{
  "n_layer": 16,
  "n_kv_head": 2,
  "norm_eps": 1e-05,
  "positions": "learned",
  "qk_norm": false,
  "bias": "all",
  "parallel_block": false,
  "init_std_qkv": 0.0663,
  "lr": 0.00983,
  "beta2": 0.95,
  "weight_decay": 0.0095,
  "lr_head": 0.011,
  "schedule": "wsd",
  "decay_fraction": 0.692,
  "doc_mask": true
}
Each number is 500 + 40 x the weight over its row's rms, rounded and kept within 0 to 999. Layers, rows and columns count from 0. Numbers have three digits each. The size before them is the row's rms in percent of the matrix's.

# layer 4 attention value, 64x64, rms 0.478, rows 43-63, columns 0-63
077:457533506569570528549461508480455495503555493489491495520571510504473508461585553497403514488503570483480551519507511509517502554572431515533564551468444507459483518487478482469443511496595475
071:470443489538456419477469436432448464487504560480476480426520493475526521450519436496455538450501506485451487478479466486502529489516499488499483547499419490494436503529506434496412587451574511
105:544603491431490553479440487515467393477543464460453493522519460560498485538487531523524530523547486512485482563563470553537518491527411508463459443474492532502517535504536545498487566447528485
092:553486426440458567497528469517471492507503493503473464462432525547489497545457523517524490437510495454497532550534499505544441518569465558462559430472446547542491577503430411492504522513516464
106:509509500495501501444516461615501480506471537460446480453540464470488593465558450480427513561494438532488515486487470497528513518473520492573469465450519496501461494487402559519582510448487474
124:542507467515471510483515556530478519584480483469496533524513446501461547446502414567578487462449546523489560540512489397516442568537524513475474514506510503459539487433427489556446486488504498
110:509539552424548521487588504475449499495478464565514573546539532484499458522451514559490429479574514474543483541502485554535446520508512455532520433439564482525498450464519497458463472559494460
090:468497568440522615519480509559518580426486473500549544530563525472525476487506484530443509492508459490436472443530475492492462471456453516521526510519408487530535550530529415486530453504493493
075:452507459522516517513420500483499454538519537463444462539513493499529556482605522481528518471525532527464476463455511514538501499544509525430584447532559477444411530491493502400522558492538491
093:504513517534471494506443475496480459531547512490513427495526484442428521483523513519491457471515501590505489495547520514577532505470481452537526396456558455593451466571496552530550509449527546
093:496479531532438522537507479558521480481566524528434535434481432458481475507545468548505554491491447483514579440568442488512485495521539516503433497463496527575494530541476524527567531496528602
086:524432509496468455463467491529577484475498456490463446475399520502492561506462460459500493495499469555406550399512494468468500518445520502516496489557422511520532562494516537540503460544439512
101:464523505537533470527569487453474570483517522472521519486461555505533475533477558478492439544527535430639503561526517513525483456467484491494529482432564501461524427478516543502529430521540473
112:507509480505449566556553519480505519478591492490515429462534490453498444487541518553512515432501440376547485492573528475527436479469498526527518486479535492526459531510474523544484443496580532
109:539522557467548550446440473533549518495555476496584504485575556479492501456443538574463425581509470535546482524478538495495503464456477445493539450509530461519471502527548547503556445508472516
107:504500480498495507514526514521528526455577539578439510493522484503496528490476495552412520474517498492562526436479459464460410442569541535570449446465502472543454505524445449555542448533541508
106:511500500480429490515498498507505468501515449469473556529430493546523432545477517509566518519526489474458519487619471490470542524424467473464452541496416576483573530487570525473495512499424518
094:446461483501476525504526491535497551501505577501489461518558534496551545475574488503472505454528469484564508448539460487538517473520490512575537431461511451548454499530457419616573457493506494
107:537468528487572530481446480525497444482481471450504505492578522491488498479520485501523516511547522524407512559422523527500449491526461501451545487569531522504465570496552535369490532481546445
102:516571484480516563509546540464462548450515505471450521511436504523492463514450541490489506450500536476577483522492480506540399438493500539514547478464462468405552519468527506496502395533538447
103:512543449490549465493452520487510404502475507522514477455490461519468479528460495488531490498490509538558564598526433547526489467597454513435463446483553542588504481509559517519506569490480510
# layer 4 attention output (transposed), 64x64, rms 0.458, rows 43-63, columns 0-63
079:502522471488456513536546470521517517524436471499504509522557453514513449463465445457566482509565499526587506498495466450583486443465503499495505433526560513590573499505524598532532483535480548
072:526531568516521489582554497555514538535457435509539534567539479485443500503502506518488480533524514528521452479534563482580486475528453545485468534486578501519623470512503528517586533540495518
094:546548490488444478518530507496472562598491553529573469442494580491482521437534456503514485521462471477530510412545556500474523530535549476472578480515414474454536475568467496484494475513472500
091:541494559462488456513502536555483477532497540505479477564515523476434528476478481480481460480569495461445425401478485485502536461508462425526528550539490426463446484553485568502420494540447498
108:426555452480539480502522503421505504446491492549562464475495514506504436511426498490486527494532488422467498484493525518506448472551487539437539522494449536475570509442572436486426429534459534
123:491444547436534484482624515457466462422492483483486471505509510443508482456452565445437539437527512477494464502492503497545455479552541480531589479482476486548452468504484503500550532571493537
109:533421469504448430492461509509525500479499471434479518488470542565500564457525562491536550545493490523449505522499531488484547500564517538474491461521441523447472577561532547577453473454492583
091:516535427518505507468482485507450526537532529450438478534477402532519563503424472529499570492450514464522516572476493482433496504485470519446518490502559462508514436527461561532410486468570520
074:504552487441528510502544435554558529480488491592551471514539530499463424482496455519539467494522421451570493479498573471480448528527516508588457496497461454520529455505554512492576473464470517
086:515500431430541528552567461453523567494486519549562500517486562522509446460450562479576493483460483536532559479471522480541539557501537541473471550519531522483526459481536467441450446456443508
092:459496550499526503511584494518483578492474493497566446524526499452550518533430514517476514481523559470510466506493532444558563489556430488460550545559466550527479451421503480435442564496494502
086:447554477452500512508472527451508485544528533560482509539546393432499485510472557557459476485575547448500510568495470544520504558462504479494534524445552492502469515443484422436489505483526433
091:540492502552470505528418524469524445501479431443495538416462500507514496536577502438550520488478480570434520504457489484515540484468480460546452501508474557569448597521494548498465501449477538
116:559495533478507532447477526467521579520483491469504514520510490489441486564434547442506502411491535523520491489465506498504581428518471467491495513604465523583482427502477559479466544467433494
103:557488388537464563526485531444533549505495540509471467514449537568547456521544480502548583473438477511459586591470483500485483531526498533489465496521505528469461493512500490534461472436550517
102:459473523553520514486521462561539517463439474445498486517516457502478499486462531496547525506543546442465481564441515466552541453508437459426563530571436524458488464432546590481483516489459494
103:501540519484475482498472544463421534619554536511541497447551489488529576486537497542437474521516525516534458511552494482511578576514549451507551530512532521544484527528472438469490570479545478
094:536526497507606511490481489471519501475483493445482533513479443547470470496417514469545545491534426475478447553447549445528493518484481494433484582525485472495553460458537586517420486506483554
102:544538490492432522544522510524483545519496496582501437555485518529465457524516445521484494502478520461535530456569509550508493507561464593599466426500504417470519525560507482523482425461485482
107:529523453541474468514455555570570454517526492507463454489497466455510559499503540406499561524509475517517500505421532520476544446476545427530536437518496531519467525564513614530485482478516530
103:527474593522495538569543480517492499516474544510532504489472586524553462456548508516582479519496466508481503376514532488538495537510506496553525544482416477406472511521448456463472497532527515
# layer 4 MLP up, 384x64, rms 0.568, rows 0-85, columns 0-63
073:509541461483546544512470527452525537465414455534561494544487476549454416581519448506468497517456500528506504438451512430425470492504463532571453506474464468526505544488555541483445458476489535
100:465514443470467446475465496480460502481492474488522512464495408433506562488477447503506550474443508456494549573454562592471514557504548563437527482421529504500505506457473487570507459510536470
104:481458580562538502446422458564450473554488436456486505463549483511551465476498513506518479410477512511499472558491467461471507566470455534497487520515437561494497432461573525528487505497461443
110:501539499464525500492522500452487539473450404531515468481440575433419432505462523479446468451516531536432498442541528549512499453577466536506482568493500507514505488419546531474440488518494502
101:486570484500548501521546532491573494503444485528586453516443573472529495509493502487447522439445483550508524442502430511483457515574480476460485455464448492563571495471504452507539482584472521
050:452564481500544482487459437520492470511517559469517481541456511538504443538500543449444480510471514519505527464473519499488495458414543511501538435566502439474508563573599555543493514585530503
074:458513527530538517503427545494523494481473504485541487480466509486449507519461568479405508498438535504543529520469443497427506471535431467455523444554437486566501590480521498481500510504401557
093:421533532570522499533474493520427585567456527520544532511442560531513532467469521481435465528467427516493535540544598533530436512498486462519508483560489448470503467480513468512449469496467515
065:448452525445524504526545552453469591535494540534491482542521508537565532458544496488454489457584465515542457487478482491508547494510437452502632537488525488478501445527519508523507579543485509
111:540559546476526538466460498455520500561560535606468541465417463494488519523492489518450527513489428523435491525487469513544532512543505498494515479565504515579462475543464539525407535445468476
103:473552548500481544461549486469496487458469508421487528497547476489543487479467579517477466507549436493477516505511489589473524476478468576486503611472433521524567468413496545474510517553457489
109:450469534592512496443514472562527522455489459501524509539468496521502456518525507586452505513522432477534467461509461551521529567439471476520573499515509481507540458497536543470619509505419491
053:513517531467502551462574464502472524505491528472479483511431450506457514542517512476509551597468488496551405505468454459531537401442413567484484511501503472498508444508531520443545469477448521
111:534502546564541503492469479449510532465505499492580467524516552490508398516501532449425503461453535409501487498498593534463529537491549535456597543526505486466524478465515478451519452508462516
111:459534468529445529453491448408487506516521492517486479456413472498551562482494471519545498458421537495543519565564555580439533502485497448529516481475487528465484496471514524520460483396533476
055:478524454488463503507440514499545481532475507431549532531513460446503527473488497560438493483487538553504586492404412521429518452482466482514509461470470450540500516478485443511495488460428406
160:517504544458539459426499483451502544433539501440502580452514441478501543503500538560527536525466489451491503565466488460464503442554446544446519543557534542465509429462444566510524482454492510
131:524508545518507482526517551534514412464430436446522576429564494511456483477516452484470470465511450560507472492490472440516473512441519455569484468508469483535493512536502561492550514559410547
102:473497558469480501519591516522431545466501458475479442504533502450435524484489515567511495515465496452458454562490559501541449509529456450435575516551453523535464409502495508480465506449452544
046:483564508473585536551517529473525431437481504546579535513504551487502477504484502508465544531467481549518489503572594447446552536490599470519495493440493489532532498536510519515546489480487582
122:544486501436510435457548583511566430520490560511468552517561469512512534450525541540420481525479415576453442507479504509491531445513496432513511527504500464551511514517498464507538558489527456
157:546462532467582468483432449508472542511501519505537532437553495493495506583472547514439470553477505518476460438501501512459523453546510494549587522507497494497554513545557532415512568529431483
103:510477588510511466423540503516450511517477491486462541491511505500486441495465552507503525472459435498524525502519604522527498508464457481509563622586434459523505425519524509488515561457511507
105:500469523497499481404541530524519510525536473486481584496567453485473599485491571532482521448501487507524501503485485519486489568514499427560555486534535503594417497589501555502525490512466512
093:479489427526514540503550472436559477418449499522522552492494471591523413583506511571501487460547507525518496525509497490539443487492532487477523507428532531516518514483556470509447414512451457
115:500457539514506440488554492480499427483472432446396526479531483463470487555472547509452473496495457542582567482554578529524481460514442509458443513561469497541527489474542524492465481565515520
103:539496468507446483489463508399522498572523489526464516448489453502460514482473457496482533476442526483442489531516505518425502481459477473450424419501541542553475484572494472490489487401574548
096:498499483532523511488388527425561498492488495512565457505486479526526559480474465484458542492478471467506480455482573429399528554495534496494443496460490554457526548512463471479481412508542558
044:514553449510441521496450438487459439492516513516567465460477526480510472492506513557493461442501450507554511455579453493414474492529496482529475467403472462489527520505562497542604462481497446
089:499528482455543592480514452409432500456521558584583499490469514457495487506529483501516490487522495484516487439581510457483608523559487482491514452512530419455496488535489501476499488495525557
123:490482449477545537490481476473486495445531507457456545460488416514589467532486484518463471482447544493535497515537536552402504463467579532450539499491492508463486537513495456440475429410473556
106:490462481454463460559490535483570412456455497518444515433486513569464517455485467505509511504465540485467527555497508562424489478483504482561485504427497507402472487518592434509545490480475508
079:460465525494505512479520470477532505488515551604404503466481516511535605442535561483435443512528500504453484521490561545495512498464458505470609493526465556488504462490536500542561485474537478
061:494456462567425538582428512487483506485480448463453434581551533573488484489507486513488492454453439457522466447483527479502535468455572467518490404518522527473486563503517523509480473452512485
080:482464557477533513545459438486488448539444482532455480504522525470482469441460539479540510536476499532509579479436471551444512563481574477533515451488493495428517555573552522531469559466519578
121:456567572475487462518509453516491505541491399503455507470537516474489496560476514509432513466562581445538399545479527481552464461492520530461556499526492577495455478519520548520529500544465534
094:478491583527527503487510490482470489468490472480443402472518495527462500507499511511483456462590501489493503440508569557485507472510478565511464533494394525478439427486547444539406486532460527
100:509542443470475495523466537493437506537451483546525498536535479476592519525556505607476460477539502504409441442518551512485511466490549506475524436470484439577487525445518476552481492487500442
112:439514532460548489491502468495497507486558541484490562411429519490484546471426496503460429495521475552562475455494492533517441539436445572457517519459443496441485526494540492505548435560469511
115:485477542462522597542575464473448544526441541463455470526548572402448527499533518511517466512469489524519425513462531501442500555552505492475544464520482480562523520472492470458520535529465438
120:555523543471487443505540509489551508576481467510483534472527516467543525423445522532535479479522492479492425510514498517560499546544522478448545573511467507552396529557537501470447593477491452
098:504517461533466450544534472471539456463486496507510455522549414527552433481454448456511552483564497457438526506458545536412486529510493484445491504498527542456452534414507406541524474492478502
115:479445537349541488532530436497508531568401481503472514452546491519463523551510576463525429541465454501474482495445569508498484515505513490492458556490488495490493498510485473525526487548450478
091:504475533508487499440550451497423521515525492437541479438528538531524567477512501492522514550490549522554488515480518452504537503404475424469539528552531460569531454536485534450603522515489445
107:528521586560499541414609428518485518488504524518526519522487490474460521475481529539541547535490512535514471483528574504533464441487458508521526506557428441478564497457533557505542497557442501
079:443509493505493490509462400501561460473421487531541442478465498468550439478522481486453527546489471549433554503497515481475544549445508485477407482516542491488481594481497468474527492486595475
137:475516536534511553492436537515485519515449492494612588453539492479529517554450529456449523476543471472546486458433460481492470439527489494554482547479456544499552451570518541533465529502471562
064:564512503529531553532576467511527481512570442565463532441479524451528490542462481574450480518548504542488500406559503526543500465541516479483527522450495437573561507471562499541539506516469521
098:450443497545474488511514490531515485456483458481517590464497522499557476515483492571473447594545514536526547481485508562468500510535488559470481424472484469432601536491471496527540428434470489
139:508483584474488454589548523456496521521477492505479517494516461466455536492512543515527491516490474450503460536450544548536456516486604468528585525538438571464512555496465507502596505494437467
094:485542472560418469444452533467520486514524498505549465458455506512553504469509460520451548521493478576562514438495492524477599475527477475527496474515500513493447602562459492494462553442501572
123:467517511574510466501554448492533474474461494499531491383410514426505524504524522489431521555520604534520488483548461531500557483478515530455515466502527558415526490477508477444504530484454505
094:446506429505465502449453473495500493510494466481457493499494466548569497522456488543447467501465422555493533517480462574391418492494467478452457421425476515501539500528495507524490441517537556
081:464516514454504517531527482426539542488480490556542482513508550536495457512536482428491468528524430514515486450472496562536501465469541471542542576475449492502388572546520518445567467530446454
119:548518555441477504520528535498536551487442374463513562458493502458465460519532478451450504521496508533528530491423517522492490432451522465535498492546536423559558504563470562546502491471501510
101:543518502473503351404546475540477461465465421517471496531472533524463519428543510512500524492521429434472489483480503533499438496457516550464471533489456536460483534482498503510544514520448548
104:523474501537525449487489441440458539515503588539416531482459493506468531541451508471487526443500475568446522494531467543454453509522432514467417421488540476519444502553474467549497490550552478
100:486443530507531469465491514520480467508518538496544510475494419513510520515528496539542524450459505387407468509459521479488484568509477551499414438453488517484484502413487457559455474413502524
119:520538507592491531455506466510505547438510465549508514497505412514454477543462536538526494501417597512488477553438493472447442485502483522441429501535501496463524453514444483485500415444520493
098:497586548538568592541540527454515543507482544558561543529493507469521481537466533444466541486541545513553446561501498472532504543463540506501598481499517457527557452511507534479512480549447477
075:491447495504472511451522500573485444526503479418538499479465470467534570442507534556458472573453395500487497534519571496422450518518507488526562467464443524493525523493519496535577521511554502
091:453551501489527520458542486492493524443517519546463510488491461550521418522503512532518575461493513540541532527518553518473454440471512457395443443512461536438514455391539513513451464535508472
132:452511562496556477498533485426481473520538566517481536512509467540472473536428540541467460483526506473514452477535492443581496539523583483455532533516473554549528487444472460534549587529475569
130:558518583519575478430520544517482459507521441486524496456447526458466473445472554486528487496508462478524505466475506550529551606474514534526557499506467574462497547431512505448440483523460550
097:473519550514550526534515507448538438531450517462499482421537479472498504437450506434468468471539475570503479462537456521508447431497452526451405454552520510522507531459501554422496565525493524
069:491493502473500477490541540501499506532450534446516521554476604579449505471515498475514490511529514445500534499463397474485436529527485553514479528466453485453520486508597566449502559456418468
080:516518529508587571435494499476553494508506493496483583484426475485510457543504549541520520560468537597530501461476437482434570520414500449451460522533504499527456475527490520493568484490480499
079:469451594488444525470570522499460523530506514498515448459472507479479511530582540502497498572469499453382434537480486498498465529510518536496509471544489470475465427573483455558444477473458522
096:502476511446505458511511555456530527568524403536472532467395533457523562515514545514500540556580481411514464475441555498498476528543495519493568513479477495464460518496529487516488488441469560
074:511507478488503534507429499424514502430501548570486458495532506522556518552496441518468468490517503455472477467554419492536522486523502494476498446445540481552562555484567424567441493454556445
066:476487493465488498466600486519491486531554502538458511469446497516516525414442504523514479489564476471521451462518556482464498579573540519493499474410497527479499533540483436546402522494578497
128:475530557544529510513531522457448501598482466478456522563431489473526531460461523529469498486518471513500404537492528550540470536456445513481590499544540445549498423459496530526456561528480497
078:481489488453558505504501427390453496495528478501471526475454544455463489524433503465494553494530497494504482481507511486437510502428537466524542432520560547424445528513442437598533505520536507
127:483452570472508491459477547500536538497482503504484533430541534502475546570451475402451457528446508579514529487479529493501527439488524478507471552511445476612532521569473530551546544517503492
095:538494550572530507495468486575471467503499463538504553489419544475512584458503512460498493606482506497472539551506517532497502509463486530471480435527423501452426542594555473482474484478508537
117:452516481516527545547452526430461426515475587501502513523504457491513455496507458500539501404532488460409423523477470520460514578470483495427494502518553503472432468489502441463495521451538470
076:578499541477519528469478511476500557472467524460441496498511509496458508542451520469525504442493499439492439543591452538551472457467470510410494406495548506490558538454584433497487482484477529
102:546523473554451493462482568517469461540559487524550498460472501493557523545530487530426467474502458531534460524478504468472498462521531463466491500526530546473419496524519485442566452552518639
117:509468602505586443514487509502507466456526515583456524464498468483466496516399521546507489446507588518463493490609499532504519476555481481496508463474486476511560517482577536520521512543503546
071:491532546569475483494547523481547464424488463582527540473483448539530447551535555570552531474457523580537491530539454501530417514533546529555493513495520499485484464544523474485550469521432534
116:469515499476465564468472539483478470520491501500520421462492510447467471487487451481409518537519436488544436484455558478568544562508539469521578530467400491486470562541501551532448482458519499
066:554445488531557501532495434525527516451474521450580440600546496524467471507452524465456505517461435538469539522460527507485492497458461543521489516492517488515450559557586577519487510499447550
111:518518512431468514485493548594440488464473508536429454433464544571450514451571431513527511530477515511440430489473493479458502549506512473474450479437536468479419501566527482467476493487522488
117:524506522423530496496503489422518467494503450498410548428504446528486529494588598465610505467442551482509515457470503484467522514478482536479469532513482559514473456455548494453541520473498506
116:522483485501457519523494507501500483550461522513525471425487519507616515410463478499490484517524464445494498441463544520450488519537579506451574497443472560389524549444513456531489484494515533
136:538546508543502492535522448562474434399469491541487529470524504545518436509463487450493475477518557554529517472454543478460462533511476577501467482472546505462547443434570430530533467541489550
# layer 4 MLP down (transposed), 384x64, rms 0.504, rows 0-85, columns 0-63
093:566463495470485476467464472432504498442407532567487481519460498511468499543501511514471470444531456504544504516523493501500543497465411501519473453418499502460494584485494541526593587443489463
097:535540498413514495523494496501527435494449505560512469455475454496522503596486541522496433570513485534602551413516458542497523461489496461504497468505508516413483564537503446455473487497457518
110:548501519545433459522492490479567491472468395596504472473462580493488463484500397459461494533509499501503547476530518452492440570492515492439513454520507449475477510567508542547516513533504542
091:473524440509528471499424467567533436534487482517521520535519499565569529571528526541536457570508531445501498560475465488488447558500482510439533489475472497415525463542527561467554462428493501
109:460525553467514465473415582466517475521499466536598529513469494537512432494484496544500501439456578549505507525509461424495484424579545491497457469530531489506540504516524473443516459524499571
058:496434534488518505453435471517393500475459534449591473530563494466492474482449516476531435535475538501461432559539468496509491502465473515460473460460456465516556512509447531512458501493508603
089:534545555471480497471477541520545468520545467487509540515453536492531529545485508527471480427427453498556536512485513562442546505597513575559510488521447546562512608481475502471461548481502509
092:469446446487455511572473501478452557576488532504468553557500550428479596523501553499498488485542439519528504460446526485570456450565527469419482470533483457537505517530510462538465481487518487
070:494469473582495535468536556528521392457536411471472437481518548490547573444471500578474486541549518451531500515428506445517473454540513538498514489495510503469470491451477461520538524450540482
134:521533514447469451451519478485505508462543512516553431500568500538547522453533487570497548446518495521531487512562498455530525435536511420487464486560562390507553473544500450542464467453511504
097:526490449581542507516488552544549494535481517538517441530483480575464449513473515428518530498506530483563532424501515427527573534453551491477480582516547436501520511549544461459458499473461539
095:492556520356552546514509511400473550534501503471533550492509553480485539514420535447523529497518587516479464498485477497503462484531519553516470473503476503557477500567464520517434488528544519
057:479495443492439499476492503460507496473425514439515500527462457507473422471474523473413582538561497561570521427454485504463512521462432499450482525424528487500474502542494492500513471418560512
120:403541434487556439518498535406485493560526511472483524438441499517476486523537489538614469544459518564472470502489455499480529520500469526414500495545503567471496549474495473508472507540536507
107:520490444556472561542503475536480489443439508433500510438516590528497481485552468441518460449544457572518453447462520478507523475524429491564506468483472477526468542510497504502615511491528542
071:540498566459534444504462496579533565542459564518564586505484540477483500487521535547518533523476605536550465550519555562528514522508476486492588500452454513508513536518532506542488536501468534
138:539441494490574524483527450530519452390388546466468523455492481521505485541449495480498515474513482559465539538461487480483499516500535448433452490548521524519477505453472500502574580552479453
135:471522451613558454516510531495538507515535463473455537495449471483468512570425520552532478541522543451506489564513476486458462544493466513430507498495570577423503451438523465504451512503513488
108:437434442520472535503490567490462513502491500509536526517512492484491548522536480422566452513501571491499536505545599508407489474504564526498471511509527476449452496487416439454507458422485527
045:575533505572482512526511514499544527393505536565491423464453545486486531466529516461552588458539461517525471549498550475478533481448456516498467492445539504514543474560474503540501519522591511
113:478558493450509571569470538448582521428506591443496527493484493512499558546404509480568531517507508509436459519493479501434500452500526505486423472507499461539502509485516526491507586503458506
130:448561472519414521477513574430542526483528501490497457564502457502483537445474500492550530475469510512524524536469458506535453524500532529411417472535467498477524506475483463579457440475501594
102:458404498453540502567508547512507465495490540485558618479486499515530493535470399458573502480519483493488559531513529541508479502488483548531551534482459513476495541494574480414494532440497496
105:474491437461486531449520467519466466502500490521565622496500393516513528495529549584536505444535465490475501540513520527474472496461522500522536438528472566500509487567499457479445451528503418
093:466486539563507480595478477455523578434493517496497528567523459520541461530516472480422479535492473515562490505479577513510438476484546465492466421468510483436554579482501538435506450504509495
099:459506460488444512544553467477440404501523500489431495490546508423466478479495471439549524556552413477527524565502507461452510436524447487504526511572473460476513469509515510473568539436494472
103:540464560471493484497553437483521473521477484492576487439538496429524486539477515472508466452496527555526504426476511442531504500511544548531515505448550471476510426502400469478611525565492479
097:489481502570598452448520507515510480526501509552561492561487466488350552510488469474477493486433494511560507504498512476566441465509419458525535551493497508479521526534513503531571482521481505
045:503438496485533519493447505448492482496465553549510520481475526381541432474532500522519453535533539494565434511555506537554504530557476491513538434506519580523491450477559465491531454474413516
089:448543479473511476506569488436524512490462549553586443506521574447479455512502525537516457479443543484488492466542572546493521516537497481486506420442530463488552530542462515516424463451498574
106:525475563473504419510475467549497464472513531531526553501473526464435511564526541516545454410530521536541528502448450496552564525499457505496479514473543542472517418484518552448549583553456493
106:486503508435540523467523497466477536440547456539465494499492523411518458465533450454474495447547444536531522402479455496450503559556570514494534529544544442548478496515491565449509456478488443
077:488518463508588562494449526498510475515472439555441456476520503465478511456464461514499567528582417488394518533487536494465480533503491508446505491483539557520515559424547513480564507487543467
060:521496508490492482430476475550440522521503535520465518514542464485544505530464550477472528438505487518514470498482524509493470557565607504547625423592561523507468510505472471430526509499510542
114:566530508540471490529447588480454507543506501510517556513442505517524550556467488468446502433508553528481523464473458421548483488417456569428448566557492510518475467507520508464534461479502541
136:512531468565449503469478506493546486529586464515475538407521497534457477499533540514581569504518500445408508502490517453541550529561480547484524572520536474523528503521473501533437478529548426
094:487522515471556481461496519473566475554477472464484458478528537446514495556444418542540445530548438515542506478521514439415533447498516561489511533486487522469469489467593528524409507514437501
101:484528519531443517433553531544459460487569447514513507551506464409481502517511525480427534576480480560504535488518545518494466429563476497540524523404535481490435486522466516482479481567519558
124:525443482538470531528479528442492513525548522497479498508531527478559517521538491553528572488456554448447524559507453510437507496518540494474486475560548554495584542462476462530445553393570487
100:524465515491458496552556480522465465474397495514466471425521504459541499571494491585562498489546502480579484541544467463502531509535512573456466483514540489550578485519466511557491559435481486
115:472443565431526485488490546452464452538514496509523540544479535516533538538545475558492459515491459489424488602474471515539490513537460432527509511462489542587437586508475518516445476505516447
100:458542495528538458469422405505520561517536422512543501461532477468541489551476514519535484574550491542463465511528467440469466420507472539485456522526497529550548591497490547521544490494531455
112:488507448615463492462453547506498539563581487528527536583446507476510523459511522535472470440501551503517505438527493527564518534441524485563521435476462509515482466485502566442485508475570506
085:486478528482577513476525532532401558540437472468537476503534523449506524512439475486437524540415508517492484542520499494506487586528534523561589565535473526501510471456549489524556533530535458
099:506504466495517476530534488473509570514475477527447527437455543550501478489481469473501493472553446490489473453474509463457594525622480507518499542530493478472558540431534514470437560408534460
087:419484520506541483521488464507531489521499469443505506484516518524528534443521559496464503511499453476435494525471463536547567457444520507511552524539481575488492561522558614449522490393440497
125:480504420541578522533471439561552496518482432580457460522478425476544536479471518545534527514448509460468512552548490484500479556538513462500527519519580533506473500451503435518574470468523457
080:450510526534478475500453546500534533501492528606520522450524552402499390500477489428437563472464488471531459507511492561531518528565450459515492521481506450541501454485479503490480512585487505
086:490504471489558551455466503472458561417532494465459512519510513512481488533438466399524519477534534500433475504540487427445514510459461534415495581455488518570455481484467448474484533505541546
131:580513549490491535473518470560501434505595481405486529506507530489504438472504468596484471507459501483536487505598509535501572529465439477502477450535530511478499471544531518510514468442570501
081:453486573501507542436519478563567527567440525492503523505577479440503488506433527454476491461476512477479531520532510521524523473528451527434482562482519536543510466459505605530566549441468468
118:485552581442525536490474506525484548531463515484550511584598562509512469490520473499516495522476559473465432487480469464443532487508491551549466475510427506495426470561506435569488468480542541
105:549504551451500518553529517455486509498462530540520523544550555532520484511487523526462553478494525522513546620546477479471439473571486549521509556454571502490552486470513500523506500608478418
081:537485453493498494449425474529533491535520514450558506563488486497490568549479458476487522564522414479551505454553533464586499478565502478531470566465557522476417487487466554460480458477524549
117:509491481532506458476525463535501459484541535514483482510514472492465468509490465530450445434505491573493542498573440467588490569491464506522493589550472499480502482406502501405541553532452432
102:483481573482525459502539462525490489501456497468555543499519445530507507510494514520485547554588466514444462523535515463527514524506521505489458467490498525421496532480496562557533626618532549
095:489506505486480567486571463486457493503519491455482528496487519580492460565463482450572563484460541480417482456567490551580482486485455534464506428513500498485496450474558448502523504575509425
098:515465468521506561523480495523466424575543569474520452496487475468470523475593516482539493504489457448505526424486508413469523449471535539558458512468482446516481503489477407485569477553506549
106:477466515502505496488546493575450514528460485487520529504411528470496516519530565427460487449571502521541548498523554456511539472507567441595471502450401523521546492519452496490503540492566538
116:510442528517481485540503503459536451548520492504455523473434566528499457450481490547528542465471508547470531519397504486447464544576509509542423477510515536560540560500478390504543480486453493
077:507464476571535556556512515566560508445505547499548484499474526492532520513532508480537552511547553501551474559517500585455457573526472508535434533517512560523497487392521480551538473552531526
096:536522494487514467500438505494458515489520484483489459483472459549417538560474418500462465499429543464480476526559493404536524516538505510506518581521614507575544441490518492515511486534443489
097:456487549482512553495521524543471516452535536464481479604511467477444414494448477505471488482487505502454469462586518433496507505428414479509538544438505506567485462461552529536463460497532451
131:518497440487549562448530508475523474483388509481524524553502523475484537498452520450474529503541570524557429458404527438457548572471457501590497484467489448532500477505484499475540515488510502
090:513486511465420444499550445572487487513516512500482513595472445505548488454497545441497463571536481448473541491490493420478540420540501442480556526498463514512496490490393510559487528505474488
080:543585483474481552548478500561527495600457475461544450538471528455495514531524519499487521509454513561507497570473540491377500545518488484490539443475520448577547484515518487498559510546534488
084:486567494543464482508494479571486460464481529474559421532565549523448549563508531433413420483502496486571533492499541533529480480492479528572482449439491524503446567459527496487485537497477516
098:469483494538460507494487483475437473460532545540470485489477514488473508511525480515420619516462497547433497510506487468459482537544469467429482532581462458510488414559467514564416506481449466
100:506504498539531488521519482434485566510515529582447509517475567494486467474538455504539588502582526523409459515398499548586539536452478497508512501531537467513505473478503529486485515412494479
076:525437500471521483484524533533401562458510540496503432452490458485504511438497536452412447527473509467525490427421495450513526433457458516576472525474491453510467453478498483467540494497447549
068:481511604492501514516543534513495491510498512435532539516486498448523512466484507531529490570468574460472498507596571514415578513503519468471527493486515405465519529580538467533464522432503503
116:517429511445484471535509553469524558411521513429476453516475546481479534582504481487499508485528517483438510507521535470530458441567521507470539370460522472561516500536520474573463501529509508
096:525448524495527501559520502443579508445493483476493534553537437540498476523423561513533437448441523492484496478478562496449476478477501553483451548592511483564462453505564476536475474532433485
124:484513492517548462426543475518467484497498454461512463562472501453491468503455473553547472447481485474461510475486433482493501522501435489519557506572527504467408452443443525408544435525438447
121:465527521526537442506451477519518470532506526468520554500505453517482431566480514579442454524448464490448480524481484545437465562455519560438447517476544524544552546427565487527511539455453472
089:487490515532573465461443567473555547522478478523540537525543481468476581548470556530539480520524511554521465474497490544500490404463563500546475473546547504516574522571531555426495455509488509
078:477527502585493499504526472487477466531518525447477504578469521539502553468564498549499497522560501448553520423441485573484517477486489409574551495571454491487495526508513584516486574508543507
092:529471479505448516499524516465454520497566458465579426556512551443492522514478495521416421484481453499447502547514488514528440432506521481515472479543513479544496505459576470414512579519551511
134:540498547580480514457489457532475472440412555457523454437486553577535501487512497467524523473513429518456568486488550432532465486530535429539493490512515568499491503459429465540458506538497488
097:472520576508488491527557495464479521463510491528465491443506477537512400554569586549582562533454528513475432511490510512515469535486484547564524528504441532519548477501523488497505467544434428
103:562410548557437463524523489475450467421532507458445520502482506527564490512525536494509475499495512531503575489563505494407482546475484511521394426522515516522477426488514492480541460540494516
092:570474496452497411514534516508475479469570532463512464514516506470447615505521455447463567545499510487564459534491564485434559568485497435502568472488523503521486497568465517472520531503496498
110:446514502474433550527489510489516471446586540501443477528523490489484457513540503506529546481522434425530499555496508363522511535555532587506508490485532471555535515472452476510476515530546563
121:442562507469546475543501446503490515555548497553472584432501468518518484468457510497541538418415442517483465528436481544477473525457453520457488525435529564542492492484483496444511499565447479
110:557424475521494476504510549479516512442453424585455519502429512540477475473533516507476470499508571454581486574502517487514584511431498538470561511448543455508553519455465510511522549496486466
118:452472459554540561499470494503516566506537479524501542491467508499472503556470481446523495520511544581507443530383514422426552489445429534496476542550534488536489510501448568498472526513547488